{
  "n_layer": 11,
  "d_model": 192,
  "n_head": 3,
  "n_kv_head": 1,
  "head_dim": 64,
  "d_mlp": 384,
  "vocab_size": 6758,
  "activation": "tanh_gelu",
  "norm": "rmsnorm",
  "norm_place": "pre",
  "norm_eps": 1e-05,
  "positions": "learned",
  "qk_norm": false,
  "attn_scale": 0.125,
  "bias": "none",
  "tie_embeddings": false,
  "parallel_block": false,
  "init": "normal",
  "init_std_qkv": 0.0226,
  "init_std_o": 0.00481,
  "init_std_up": 0.0226,
  "init_std_down": 0.00481,
  "init_out_by_depth": true,
  "optimizer": "adamw",
  "lr": 0.00173,
  "lr_mult_up": 0.613,
  "beta1": 0.95,
  "beta2": 0.99,
  "lr_head": 0.00633,
  "grad_clip": 2.0,
  "warmup_steps": 354,
  "schedule": "wsd",
  "decay_fraction": 0.666,
  "decay_shape": "linear",
  "final_lr_fraction": 0.1,
  "batch_tokens": 16384,
  "seq_len": 256,
  "doc_mask": true,
  "train_tokens": 215300000,
  "steps": 13141,
  "dataset": "wikipedia_en"
}
Each number is 200 + 30 x the weight over its row's rms, rounded and kept within 0 to 999. Layers, rows and columns count from 0. The size before them is the row's rms in percent of the matrix's.

# up: layer 2 MLP up, 384x192, rms 0.0592, rows 258-326, columns 96-143
# down: layer 2 MLP down (transposed), 384x192, rms 0.0769, rows 258-326, columns 96-143
up258,085,209,183,188,189,231,128,164,194,178,242,194,177,222,281,186,170,149,236,183,171,226,222,125,207,189,215,192,194,231,190,201,211,189,210,220,186,209,244,196,181,183,205,182,161,260,243,191,161
down258,072,231,203,184,199,139,258,186,189,222,165,209,191,190,143,209,233,228,159,208,195,186,158,248,211,192,188,210,182,149,191,202,209,230,210,217,221,177,140,230,214,224,200,183,226,141,158,210,247
up259,138,180,184,231,202,250,171,234,206,187,237,242,272,261,211,226,206,189,199,171,190,180,198,159,180,227,215,179,205,206,196,213,196,212,231,144,182,237,222,202,211,205,239,221,247,268,201,258,245
down259,126,189,197,209,161,220,174,244,226,208,187,217,294,220,194,258,261,189,181,177,199,216,216,214,206,234,186,231,194,220,229,177,190,170,173,176,208,207,207,195,189,176,191,193,241,220,221,215,212
up260,118,225,182,251,219,174,175,250,209,216,173,171,240,241,193,193,183,201,225,201,256,162,207,190,237,182,197,231,243,151,193,148,216,231,229,182,198,305,182,227,207,181,169,138,198,184,188,204,232
down260,101,153,196,161,195,185,231,145,198,217,268,280,203,208,192,205,225,232,174,182,156,240,192,193,173,233,207,168,146,245,121,217,211,195,227,173,160,153,205,170,172,186,190,284,219,251,222,200,164
up261,089,201,159,259,216,228,221,175,170,210,274,194,182,174,196,194,197,212,212,235,157,213,195,219,237,180,198,190,214,190,242,194,189,129,174,177,226,191,238,188,231,233,204,170,241,238,153,226,163
down261,102,212,192,218,252,204,189,188,195,213,203,206,209,205,253,198,189,197,204,226,182,206,252,191,197,226,164,192,200,162,198,195,195,221,207,189,217,168,227,216,194,150,215,197,178,215,179,201,196
up262,094,216,193,233,155,204,193,264,177,184,205,212,210,223,161,257,213,248,222,163,212,219,163,201,214,199,202,187,208,176,194,197,177,179,240,222,173,206,198,169,175,202,200,273,221,229,253,185,178
down262,088,148,229,159,185,222,231,191,152,196,185,191,247,219,200,158,173,171,201,268,202,207,190,161,208,190,225,213,179,229,174,180,247,192,144,202,210,183,237,209,221,204,217,140,216,223,190,227,153
up263,074,236,163,167,152,187,184,240,179,160,203,184,216,197,251,200,223,175,198,224,209,211,268,240,227,182,263,220,243,191,188,184,197,250,202,193,184,181,203,194,186,242,208,180,231,202,205,163,193
down263,091,160,213,231,243,202,211,153,198,243,193,225,197,209,159,214,193,225,193,177,195,194,126,159,173,223,141,191,158,212,218,227,210,154,214,194,206,206,194,219,205,168,191,221,187,181,212,249,194
up264,085,201,143,195,196,181,223,242,174,221,237,240,292,226,198,203,153,198,200,216,182,215,230,206,206,193,180,199,202,206,182,209,178,166,227,203,200,178,219,185,158,268,199,209,252,189,198,154,241
down264,088,208,219,186,199,209,202,148,208,197,189,184,119,185,199,182,252,187,209,182,253,156,172,200,201,203,205,224,188,176,201,191,216,218,173,187,211,190,189,255,217,142,209,187,159,211,202,244,145
up265,085,216,165,185,181,205,187,193,223,212,153,182,226,228,235,255,226,191,218,190,199,175,191,207,197,240,212,173,187,245,144,185,213,226,227,195,210,245,200,165,216,174,211,225,228,194,244,213,234
down265,107,169,211,223,204,203,178,185,168,183,230,226,205,187,202,171,187,201,183,226,205,231,198,197,204,140,189,219,216,158,225,223,166,205,203,217,191,171,207,233,167,231,182,176,181,202,181,182,142
up266,092,198,173,186,203,204,207,242,202,212,198,216,195,204,216,205,212,209,225,215,193,193,176,236,214,185,202,179,218,184,134,186,173,193,214,239,221,201,192,189,237,157,208,226,230,217,208,241,154
down266,080,162,217,178,213,204,225,201,170,170,186,218,209,194,167,273,209,211,217,241,204,151,187,178,233,212,200,206,227,209,195,164,206,147,204,171,159,176,195,231,223,216,169,200,160,244,212,234,234
up267,078,187,215,224,221,205,175,199,209,218,170,198,250,157,169,216,226,206,159,155,194,164,238,233,156,159,190,175,182,257,192,139,207,184,274,179,173,198,187,152,204,163,182,205,180,164,241,217,229
down267,073,149,176,178,201,209,210,170,232,130,235,156,171,216,242,188,215,208,240,254,228,185,162,168,212,210,199,229,216,168,195,257,203,210,171,181,200,178,230,271,201,224,212,199,223,262,174,205,133
up268,101,243,168,222,201,184,266,247,146,221,194,166,215,234,224,195,201,153,260,206,223,170,251,209,178,186,154,242,196,152,214,191,249,262,217,196,212,220,186,212,184,205,185,207,249,216,184,152,220
down268,098,153,210,177,181,186,199,146,216,170,201,208,199,202,185,177,145,214,163,168,181,216,185,177,197,172,184,178,157,218,196,197,135,211,212,247,201,242,167,232,163,200,231,248,186,187,202,179,189
up269,099,239,170,154,200,176,191,185,177,216,206,201,191,268,212,221,181,228,220,237,168,205,160,226,231,164,237,168,176,195,221,173,207,224,176,226,163,259,166,185,226,194,234,180,142,219,185,197,217
down269,129,145,220,248,237,228,205,200,209,186,177,221,228,169,199,185,238,166,194,153,229,211,224,172,162,216,131,226,216,202,217,226,180,178,222,174,244,198,247,213,198,184,164,229,254,210,237,236,191
up270,124,223,210,135,197,220,190,186,267,173,185,177,171,188,215,212,203,232,234,193,238,184,188,182,164,205,217,213,193,182,183,171,235,164,222,220,203,188,223,261,188,220,168,188,196,203,161,222,217
down270,128,190,193,265,193,185,192,201,142,234,204,181,233,219,202,183,212,143,150,182,186,231,200,237,254,202,207,161,227,200,218,186,178,152,208,180,211,211,187,171,209,226,203,216,243,205,234,176,179
up271,110,177,178,185,217,191,245,237,184,248,228,217,205,234,238,174,196,162,211,155,209,209,225,252,179,147,174,194,228,185,167,213,247,228,182,168,216,189,163,194,218,188,179,169,111,163,202,225,198
down271,083,189,210,153,144,218,217,169,183,150,207,176,182,179,211,266,218,172,244,247,193,195,172,243,178,223,192,197,216,198,238,201,148,195,200,141,185,191,175,251,213,210,156,151,209,189,176,232,248
up272,098,182,180,182,151,195,222,158,208,148,216,217,199,261,246,213,242,187,215,196,208,184,205,195,181,225,167,162,227,200,158,261,259,197,219,231,219,280,223,199,207,184,214,225,168,185,165,207,190
down272,083,172,230,222,243,245,204,217,185,205,197,174,191,179,190,195,158,201,152,228,211,235,231,267,239,157,196,201,215,207,207,137,136,227,215,190,190,109,161,267,248,247,183,212,239,188,222,186,234
up273,083,227,159,190,171,178,197,210,140,180,201,179,173,204,198,204,192,200,201,197,207,190,228,180,161,202,213,208,198,193,123,221,249,182,148,148,154,175,219,201,182,233,218,195,204,180,181,215,170
down273,089,147,200,231,247,183,216,200,234,213,198,226,230,174,221,210,208,188,174,211,225,215,162,241,228,191,179,196,200,208,259,188,187,221,250,216,252,228,170,188,215,145,185,198,198,200,239,180,229
up274,105,190,178,186,176,165,175,215,181,199,181,201,222,185,249,228,169,191,165,186,220,217,213,217,181,170,220,251,186,182,217,207,214,182,157,211,195,174,177,252,177,191,172,185,239,163,174,174,205
down274,112,171,188,203,239,207,203,173,202,197,221,169,188,204,218,170,211,201,207,234,202,169,177,183,185,210,217,151,231,213,199,193,219,229,211,171,191,231,206,186,203,205,235,227,131,219,254,224,221
up275,090,176,156,243,179,167,229,210,135,186,211,177,179,205,200,197,208,197,192,234,165,188,254,199,210,207,197,234,271,214,194,159,193,239,206,153,152,211,202,207,160,236,179,163,201,207,226,201,204
down275,096,217,224,160,200,231,164,188,269,222,176,216,216,206,152,215,205,215,186,158,231,217,162,176,186,187,229,168,169,179,215,210,230,179,184,246,245,191,220,216,236,136,220,218,200,156,171,211,186
up276,113,217,164,202,215,152,180,248,209,179,257,209,179,178,186,183,216,176,203,188,184,209,234,203,185,166,175,207,251,162,189,244,212,209,208,163,226,180,209,187,192,215,167,233,171,225,192,214,174
down276,118,265,225,197,181,211,198,151,145,229,159,199,252,216,209,227,191,258,172,215,199,191,175,157,184,235,220,220,176,223,231,144,198,198,163,254,149,209,170,226,199,169,257,175,251,230,214,244,237
up277,084,207,191,212,200,172,134,240,188,239,263,197,155,149,210,207,217,208,191,150,194,200,156,210,204,215,224,196,189,243,224,197,195,206,156,256,214,167,159,210,171,210,191,196,193,211,214,233,261
down277,088,211,211,184,196,222,244,169,228,179,154,194,232,251,178,191,210,193,231,234,206,190,235,187,182,177,148,187,202,147,173,214,224,175,242,137,193,243,264,178,200,186,247,216,194,191,206,190,162
up278,165,199,192,197,175,184,176,209,181,231,186,199,205,227,206,183,158,180,179,186,219,182,239,141,184,144,159,224,195,169,199,148,209,250,247,188,196,295,203,263,165,225,210,145,195,161,187,205,209
down278,155,219,187,201,201,186,178,212,240,144,211,166,209,213,196,231,250,186,215,217,175,255,188,173,203,262,252,179,182,218,193,262,167,149,196,206,217,156,172,122,193,198,196,242,186,262,219,227,185
up279,115,213,201,160,269,192,182,198,171,204,244,203,279,174,168,195,259,213,173,189,185,231,192,212,195,210,256,137,198,232,183,233,200,121,223,210,187,217,199,166,170,186,228,215,222,256,256,223,208
down279,120,208,210,191,114,201,184,186,190,185,206,161,134,210,227,139,152,171,150,176,229,194,187,192,204,199,206,214,150,227,202,176,195,226,232,173,267,241,232,209,188,210,160,204,292,162,175,160,215
up280,087,219,210,222,202,195,168,215,250,183,239,222,171,140,213,185,202,214,220,212,216,162,145,190,197,246,167,172,167,236,168,168,248,182,163,196,186,176,133,242,202,225,163,194,165,234,220,248,227
down280,100,182,200,172,176,214,230,175,144,245,148,191,241,259,194,200,207,191,184,164,203,211,252,211,193,151,217,223,218,175,219,223,166,211,235,219,205,237,247,155,175,174,255,210,208,144,164,172,180
up281,108,190,198,196,190,185,170,210,193,240,236,125,207,165,200,220,174,195,212,167,149,223,164,176,214,235,191,213,238,196,174,196,189,200,176,184,176,171,197,173,235,229,219,221,231,187,203,235,233
down281,113,193,195,212,253,236,186,218,214,176,212,268,224,208,244,178,209,219,231,188,200,165,201,212,188,190,203,180,151,204,181,198,156,203,220,222,188,204,201,209,194,135,233,195,171,244,221,201,187
up282,079,197,238,226,209,232,209,192,151,223,233,212,213,180,218,200,229,212,197,189,218,197,191,238,202,199,183,144,204,185,235,200,279,136,257,159,197,202,183,170,187,186,218,223,192,184,218,197,177
down282,068,211,181,212,230,174,205,213,193,153,221,239,228,226,228,150,222,144,185,175,196,208,199,157,219,238,203,213,213,201,260,205,207,272,123,232,210,193,215,268,201,182,213,180,237,157,171,147,250
up283,064,231,202,209,166,218,160,242,187,227,197,223,249,223,251,191,224,176,212,223,239,241,200,217,209,208,168,180,208,192,209,146,163,191,236,212,219,205,231,198,187,219,244,235,197,228,186,218,154
down283,066,151,179,162,232,175,232,164,215,194,181,179,147,177,158,216,165,210,179,187,186,138,203,171,191,191,252,227,184,187,214,267,221,198,152,170,148,188,155,206,208,175,165,165,208,170,223,212,228
up284,098,206,213,224,216,204,159,255,195,218,232,202,234,223,189,214,262,197,172,220,222,264,166,228,205,202,242,175,223,184,217,201,199,187,217,153,222,182,195,221,173,199,158,238,180,203,194,225,189
down284,082,166,187,185,156,236,164,174,206,149,209,234,249,221,181,171,254,166,205,223,188,211,227,209,181,228,249,204,251,210,162,232,223,189,193,206,227,206,156,233,209,179,157,194,229,214,198,191,148
up285,142,225,195,209,198,207,252,193,231,172,264,184,190,206,158,181,210,189,200,206,194,190,184,186,210,231,163,152,209,197,193,243,151,188,254,170,187,158,216,180,193,235,222,207,224,267,229,198,159
down285,138,258,207,130,162,197,189,169,227,230,200,195,207,220,207,200,183,232,164,179,178,233,154,180,163,232,232,223,192,226,187,180,226,137,164,190,254,249,160,215,221,200,187,254,240,193,188,253,162
up286,079,164,230,199,166,238,186,197,196,202,229,207,245,201,178,205,196,217,165,222,181,130,197,245,163,169,157,182,239,221,183,159,235,185,270,179,238,209,202,170,168,191,212,219,202,183,208,262,209
down286,073,201,181,170,224,188,225,207,197,207,182,190,167,161,206,180,207,171,230,193,232,233,213,164,236,233,239,214,137,161,205,229,166,235,159,235,144,179,169,228,205,202,211,170,210,194,161,182,165
up287,083,221,190,204,167,183,182,254,149,188,278,168,232,210,177,200,242,206,190,187,199,248,291,178,185,213,225,179,234,226,144,133,164,187,232,217,167,176,203,204,227,182,237,167,201,221,190,130,186
down287,100,175,208,162,219,201,217,145,232,223,113,218,155,201,220,177,164,202,201,203,180,158,127,224,215,189,178,222,145,167,245,283,220,206,170,176,221,220,169,204,187,234,157,210,219,202,233,266,208
up288,061,174,94,212,197,155,199,228,201,170,203,205,229,278,212,195,194,153,181,193,174,199,212,203,203,172,206,228,194,171,204,221,175,189,182,204,208,183,200,170,205,201,193,211,216,206,221,198,198
down288,075,249,236,181,209,201,215,193,191,211,171,169,164,121,155,213,207,241,205,235,192,189,201,211,223,215,222,164,172,206,210,149,194,247,193,250,159,187,171,215,218,191,219,191,195,171,186,182,227
up289,111,223,154,201,185,212,174,188,206,137,217,175,226,146,228,161,196,213,153,249,196,128,159,224,194,189,249,244,182,202,209,219,220,190,205,159,212,188,218,204,192,188,186,158,186,259,237,191,205
down289,109,202,244,186,181,189,219,221,215,246,192,196,229,223,179,194,176,193,270,153,165,230,190,189,212,202,200,240,184,168,192,183,186,187,201,238,193,230,174,190,189,218,200,211,210,127,201,197,190
up290,094,183,179,239,168,177,241,253,157,232,235,271,220,232,211,157,227,148,237,193,233,161,222,194,182,225,167,222,198,154,210,185,197,172,211,156,194,185,181,177,178,255,131,179,240,210,212,195,205
down290,090,134,208,223,238,215,204,185,228,161,168,184,224,200,172,242,161,226,193,209,177,179,216,218,229,230,197,185,180,234,174,172,195,257,214,250,172,234,193,226,164,199,179,223,166,161,214,193,186
up291,092,237,160,209,202,202,233,193,188,211,205,202,222,234,225,230,204,172,228,239,248,240,214,226,188,188,227,242,170,218,196,188,188,204,210,147,180,182,232,161,185,181,230,199,241,198,206,196,152
down291,107,149,214,199,199,184,173,209,190,193,213,208,183,162,182,196,209,234,178,150,149,198,196,175,218,214,192,184,223,178,207,229,212,172,196,240,233,214,153,226,259,211,174,189,168,188,227,184,241
up292,084,183,173,209,124,179,189,255,164,206,243,161,165,236,231,190,170,215,175,258,213,221,246,227,212,172,215,190,206,239,211,187,171,153,185,200,190,152,180,218,217,192,191,183,226,223,184,216,195
down292,092,185,207,183,266,205,201,174,208,226,178,221,247,181,187,162,221,197,188,170,195,145,163,190,183,237,230,213,205,177,206,217,238,246,187,209,175,243,237,189,183,204,213,210,187,188,186,211,208
up293,094,220,170,172,173,218,176,182,198,229,220,173,166,201,194,213,175,225,157,213,216,241,208,174,192,229,189,207,291,186,187,249,217,227,190,188,198,196,238,202,212,247,183,194,187,213,202,176,126
down293,102,163,206,218,249,190,203,193,202,153,186,227,207,211,203,228,248,170,221,203,175,198,190,239,211,177,213,177,92,204,193,130,185,166,222,196,229,213,164,169,193,173,222,208,255,199,205,188,261
up294,074,176,159,159,230,140,212,206,158,240,209,222,245,166,224,211,216,170,203,193,160,239,205,226,181,152,149,253,185,196,178,236,197,183,255,204,220,184,187,202,213,214,209,215,208,250,235,218,215
down294,090,181,175,238,219,172,188,194,210,239,184,245,196,199,221,206,184,193,192,188,180,208,237,232,211,163,161,202,243,183,229,172,199,224,169,194,206,182,238,198,214,211,205,232,190,196,231,201,193
up295,093,198,138,189,228,217,212,190,225,190,206,247,185,255,186,214,212,200,210,185,147,236,191,242,154,162,214,213,196,177,143,215,229,240,233,222,200,182,230,146,200,164,198,222,195,220,143,195,171
down295,100,182,217,202,159,191,185,187,170,193,201,150,229,179,201,213,197,194,236,196,255,183,198,168,243,260,176,167,199,200,215,190,152,194,187,200,190,202,208,244,227,256,216,227,171,157,278,215,197
up296,071,178,92,187,199,134,236,234,209,178,200,207,216,267,182,203,171,160,205,176,183,196,233,202,236,184,198,244,201,175,211,190,142,212,172,240,192,200,221,238,212,193,191,220,185,198,210,174,220
down296,075,238,256,207,206,230,190,173,197,227,196,195,186,147,176,214,218,252,182,250,236,213,181,238,184,197,207,156,195,212,208,160,233,216,240,183,199,209,150,166,189,192,201,184,198,184,177,209,201
up297,114,120,192,257,161,212,242,229,206,187,267,180,205,224,181,166,192,215,199,130,201,257,252,185,146,211,173,180,231,213,184,206,212,182,204,150,259,279,246,186,197,227,180,216,226,170,193,198,172
down297,125,295,228,199,217,197,185,180,261,206,135,171,228,203,189,238,175,163,186,206,190,139,204,231,213,249,183,201,197,238,198,172,187,269,186,183,153,178,147,209,138,137,225,237,162,177,201,190,192
up298,105,219,187,151,239,170,161,218,226,170,178,149,174,214,204,234,231,182,193,209,183,232,176,183,210,257,218,230,248,201,212,217,215,155,158,178,186,196,199,226,195,243,238,227,237,217,208,245,206
down298,119,146,212,260,193,226,231,169,205,212,207,250,220,178,219,185,194,193,194,173,201,185,211,229,193,151,198,152,172,162,214,180,187,236,229,221,193,186,184,140,211,159,183,201,162,188,217,178,179
up299,081,217,147,209,157,171,148,214,195,160,189,175,176,202,191,221,212,221,243,249,183,227,202,243,212,217,227,139,189,225,212,206,262,174,193,194,186,211,204,146,191,145,222,219,197,178,215,195,214
down299,092,174,220,212,233,223,238,192,201,254,217,184,233,206,200,166,179,174,171,165,229,174,218,179,181,185,159,249,222,176,176,160,184,233,211,203,213,205,193,231,198,224,210,186,196,207,181,212,210
up300,085,156,176,233,266,202,181,220,181,259,180,166,244,218,190,231,223,209,209,199,237,213,245,238,183,197,195,187,170,215,194,181,179,157,231,200,205,265,220,202,190,179,216,195,218,182,202,183,227
down300,089,219,218,171,162,209,210,161,189,148,151,218,165,209,211,158,168,224,228,190,148,160,163,175,215,199,201,200,184,182,203,200,211,220,175,234,211,166,194,195,207,185,149,229,216,202,199,249,184
up301,079,210,165,211,203,212,193,199,255,124,197,160,139,208,214,170,156,224,177,174,239,157,191,206,174,178,235,242,199,214,187,216,227,221,217,150,168,233,189,173,205,186,218,184,203,246,236,153,200
down301,089,184,225,201,188,200,214,213,142,255,218,237,264,178,205,227,258,198,236,210,146,251,221,198,220,235,185,192,200,193,202,178,177,179,185,245,205,187,206,218,195,215,182,195,198,174,156,237,194
up302,115,216,217,283,204,226,192,234,165,159,213,233,215,221,207,239,169,189,181,217,210,223,206,213,189,169,147,214,248,220,208,270,174,277,282,147,207,193,202,201,227,203,228,240,223,226,235,218,222
down302,107,202,230,180,145,209,218,184,217,189,185,165,215,173,199,212,199,226,223,237,186,242,210,227,197,199,215,180,204,225,220,225,211,226,226,237,169,219,251,178,178,174,207,251,237,229,245,160,197
up303,107,213,258,208,185,200,160,186,151,148,219,157,207,225,164,153,219,177,114,207,207,212,205,212,204,214,223,157,220,197,259,181,196,188,165,176,217,211,189,165,181,197,233,227,196,169,210,206,179
down303,112,203,186,166,189,188,230,209,221,220,187,235,170,169,234,241,176,223,245,188,229,177,196,158,191,209,170,211,208,199,109,216,190,184,226,169,195,175,218,240,230,212,190,174,198,233,170,203,230
up304,089,170,215,206,183,200,212,159,182,218,236,209,220,190,215,206,189,161,226,169,221,187,201,210,231,214,161,171,231,173,143,225,252,196,188,238,204,211,178,223,176,227,202,228,186,181,197,235,171
down304,087,174,195,213,211,183,199,229,233,209,177,194,185,198,171,201,190,219,205,231,206,187,219,183,175,207,224,237,160,232,243,194,141,180,205,159,218,153,212,140,220,200,223,177,224,220,178,207,194
up305,100,178,209,201,167,185,225,218,179,201,236,193,202,204,191,137,234,176,157,225,213,204,259,243,183,186,205,233,196,158,250,167,217,199,143,192,174,205,135,180,197,283,175,158,169,197,179,223,201
down305,107,200,200,165,221,184,208,178,224,205,157,214,183,193,203,270,181,242,223,146,175,184,169,153,200,230,172,176,202,255,161,217,159,215,235,191,192,190,269,219,192,119,218,234,226,203,219,191,207
up306,088,210,180,202,145,226,182,205,172,230,197,164,191,187,204,159,209,238,160,233,222,230,199,211,189,192,220,182,197,171,197,264,248,190,252,140,186,211,198,170,172,209,181,222,184,206,201,208,233
down306,078,229,226,201,193,191,180,203,179,147,235,258,187,186,229,165,244,152,188,195,215,166,194,174,203,226,190,208,207,269,204,185,194,255,178,236,217,190,179,232,233,138,207,198,223,144,147,241,223
up307,140,206,150,202,176,204,190,231,198,197,253,202,201,152,200,181,203,211,173,187,183,229,184,235,204,236,199,215,167,237,213,260,179,116,134,183,208,205,183,145,233,193,213,225,258,226,201,233,259
down307,131,211,187,157,198,193,173,173,234,209,156,136,223,245,213,230,170,208,176,216,188,189,213,143,198,239,168,238,270,233,200,134,222,223,223,184,201,164,181,195,185,220,202,253,170,214,271,148,164
up308,116,205,185,185,174,162,186,184,154,153,190,235,217,183,202,214,147,223,247,159,241,204,168,177,176,220,144,221,179,214,209,238,216,175,233,203,208,195,238,255,125,186,170,164,182,230,208,180,225
down308,104,177,210,215,208,211,221,226,172,250,191,166,173,215,162,183,194,146,117,194,196,180,232,239,160,186,160,193,186,214,184,169,185,210,181,212,186,233,165,182,228,196,220,201,164,217,208,211,182
up309,105,217,183,189,167,185,208,163,264,193,136,252,251,171,257,179,210,190,184,165,194,183,228,177,164,127,197,226,180,168,167,197,256,226,248,201,196,191,242,198,227,241,218,230,190,254,188,195,179
down309,096,191,220,179,205,211,194,218,143,176,245,184,147,176,158,213,181,199,235,222,156,225,221,205,235,260,218,164,220,232,234,258,161,156,180,182,217,187,158,204,196,200,191,164,242,141,223,200,196
up310,101,184,204,256,211,215,157,214,213,189,192,248,220,199,220,211,221,155,175,151,226,229,195,166,171,207,159,208,207,263,210,233,235,187,249,185,238,205,198,182,174,185,202,221,226,175,232,217,197
down310,144,173,170,153,178,157,269,225,197,174,200,172,185,221,192,222,195,225,221,220,194,179,213,202,255,186,227,206,200,177,198,194,143,201,162,254,178,186,187,237,224,207,189,219,192,180,203,159,216
up311,116,206,186,201,207,226,174,177,154,207,207,172,186,195,194,211,219,198,122,183,201,164,244,209,201,238,198,179,287,220,175,186,208,244,178,197,180,239,245,230,215,231,220,190,217,235,225,192,187
down311,126,203,189,200,247,156,184,232,237,184,166,211,185,191,217,210,179,191,236,182,190,207,195,211,195,209,188,195,129,181,181,215,182,161,235,224,182,196,140,180,201,176,205,197,206,170,251,178,184
up312,076,217,153,216,208,178,145,284,216,231,241,185,214,247,249,164,210,255,176,174,153,196,153,187,187,190,182,207,218,184,169,169,227,214,238,191,256,216,176,183,211,178,176,194,202,282,194,212,175
down312,078,221,220,190,185,221,226,111,204,177,182,225,199,160,171,266,195,144,245,219,240,213,237,211,215,193,188,199,188,203,195,232,179,182,175,216,140,164,206,206,200,201,233,200,211,155,208,198,228
up313,099,209,190,220,164,226,124,192,199,211,238,193,218,170,188,229,251,170,207,203,230,245,160,212,211,232,184,181,216,193,196,254,233,182,202,175,188,174,209,205,173,165,235,191,200,216,201,217,177
down313,089,145,204,139,222,170,232,192,250,223,178,209,216,226,227,210,149,228,191,263,193,181,216,234,194,171,171,230,202,211,249,191,168,184,230,239,204,224,211,184,186,235,206,228,162,134,200,222,258
up314,103,207,156,182,189,183,177,219,208,172,234,202,225,206,204,241,214,218,210,222,203,199,174,210,207,252,223,193,148,249,221,146,178,193,201,203,146,194,159,212,216,168,219,245,237,186,208,177,215
down314,134,195,222,224,212,246,220,194,191,228,146,215,169,197,189,155,169,190,207,189,188,195,211,182,205,135,180,200,252,137,166,233,215,199,192,202,241,218,263,176,187,214,202,156,158,244,190,229,182
up315,088,185,178,203,180,175,208,216,151,198,201,160,268,239,175,195,223,191,187,223,199,219,241,239,192,216,228,128,222,242,199,148,218,159,209,213,188,208,239,173,201,190,219,199,177,152,182,167,205
down315,102,173,203,174,207,213,204,172,253,203,201,229,115,175,200,183,213,197,236,197,203,153,150,168,216,210,159,236,182,148,196,219,195,219,209,177,215,181,185,223,191,223,186,213,229,235,240,232,181
up316,072,208,284,222,188,260,148,182,234,225,185,214,211,150,215,223,213,232,168,200,218,226,169,208,193,201,192,171,199,207,206,209,263,181,261,196,221,190,168,146,176,142,205,210,197,189,221,228,213
down316,082,246,144,205,172,129,222,247,197,166,207,175,221,251,188,208,215,188,179,197,187,184,253,166,217,181,224,231,194,199,202,192,169,238,159,238,204,192,224,206,214,221,213,220,219,149,194,141,216
up317,075,162,209,249,214,229,149,223,201,231,196,232,201,172,207,197,205,211,151,164,235,242,134,192,229,216,243,156,239,211,244,224,248,168,233,221,205,178,151,162,198,163,201,221,204,205,207,217,188
down317,086,128,217,184,161,156,213,226,234,217,255,243,228,194,222,217,190,222,179,186,235,195,181,197,203,207,233,201,236,152,254,202,221,203,203,227,192,188,174,187,203,203,207,208,203,167,224,202,219
up318,095,224,195,226,138,196,168,238,204,178,196,230,237,223,205,203,198,148,216,216,208,216,260,204,191,237,195,143,231,241,205,176,175,158,255,190,185,241,239,163,210,164,208,233,197,184,244,211,159
down318,097,134,192,147,249,207,220,142,173,220,245,175,162,187,191,191,210,247,171,215,190,182,158,200,202,168,175,234,172,147,212,200,222,232,176,196,212,173,193,207,163,233,244,182,189,226,183,195,237
up319,081,207,294,222,178,276,175,168,229,200,158,206,193,115,208,211,200,256,184,204,211,215,167,203,151,214,216,149,184,208,215,196,247,173,240,179,209,178,165,159,179,167,166,197,207,222,197,233,179
down319,096,208,139,194,183,138,209,237,173,167,235,203,222,256,189,169,219,152,203,191,166,190,232,177,238,180,211,242,205,191,183,184,155,219,149,226,203,202,242,222,229,223,237,199,211,155,185,176,205
up320,114,195,190,257,222,222,215,178,169,214,180,208,176,173,212,185,158,153,223,213,174,195,205,256,164,142,213,221,198,165,213,176,212,194,221,157,224,215,152,216,199,250,185,140,152,170,251,175,181
down320,116,172,194,217,137,185,228,235,179,163,230,190,211,219,170,227,232,262,176,223,201,212,231,161,182,182,184,192,214,185,195,264,196,205,195,183,259,184,237,192,205,175,186,223,202,182,157,251,186
up321,097,215,178,169,173,209,181,233,217,193,203,171,179,191,173,212,207,240,236,213,229,186,187,180,187,169,213,193,197,210,208,237,175,216,239,168,219,192,164,212,202,253,178,213,197,210,230,142,291
down321,114,216,200,236,229,203,201,168,185,188,184,254,221,210,211,176,189,168,175,178,196,214,200,222,207,215,208,225,201,214,150,138,203,161,187,219,192,209,209,190,190,124,212,163,224,196,170,248,133
up322,087,211,202,203,153,187,124,247,225,190,228,233,227,172,217,223,228,204,186,194,192,247,149,235,142,188,207,217,193,219,204,180,188,197,156,127,168,163,214,176,166,231,200,222,162,209,220,208,212
down322,074,213,197,202,168,242,197,146,249,230,190,179,176,226,212,205,173,249,240,205,217,165,231,167,184,210,167,201,198,171,182,160,194,227,203,235,206,218,211,234,233,136,214,241,226,198,211,200,179
up323,079,175,174,191,203,209,217,162,171,187,194,222,157,136,187,191,223,191,162,185,174,168,155,235,211,219,184,196,214,185,193,170,268,170,224,221,215,172,201,184,193,306,179,233,198,188,226,197,177
down323,072,188,212,205,201,195,205,240,207,216,205,185,246,221,196,200,202,203,241,241,230,168,226,187,216,205,242,215,171,204,192,226,123,195,206,200,204,208,194,210,182,95,228,210,209,224,196,222,227
up324,119,187,179,183,195,225,176,267,215,175,239,188,188,231,177,213,231,218,199,228,186,194,121,204,162,205,197,147,176,208,143,194,168,178,226,159,195,218,246,146,204,219,220,213,195,221,163,212,195
down324,124,172,196,173,230,188,217,158,207,241,165,170,193,170,234,162,194,192,192,170,174,228,269,245,249,185,200,226,157,214,245,206,201,191,148,251,202,215,180,223,170,156,196,175,224,199,201,264,216
up325,101,148,199,210,161,207,194,171,213,202,231,182,250,165,264,110,193,204,209,196,187,297,197,134,190,229,163,248,246,188,195,247,197,131,167,190,191,138,229,213,191,208,212,184,156,177,181,197,203
down325,083,275,169,197,239,208,206,218,218,227,201,184,148,222,169,219,233,164,202,238,233,123,177,267,249,179,228,120,195,226,207,187,192,251,184,228,238,201,213,174,237,212,212,235,233,213,194,218,241
up326,088,224,147,218,198,192,190,207,163,189,168,148,191,229,231,203,188,176,191,205,263,182,244,208,204,233,206,198,186,260,154,182,214,188,237,185,199,175,196,197,232,128,180,171,182,184,224,205,159
down326,082,130,222,177,204,229,212,206,250,219,280,253,209,181,163,185,223,213,239,184,147,198,156,185,217,193,185,206,234,130,229,228,194,226,170,190,199,218,201,234,155,245,211,217,220,231,194,185,246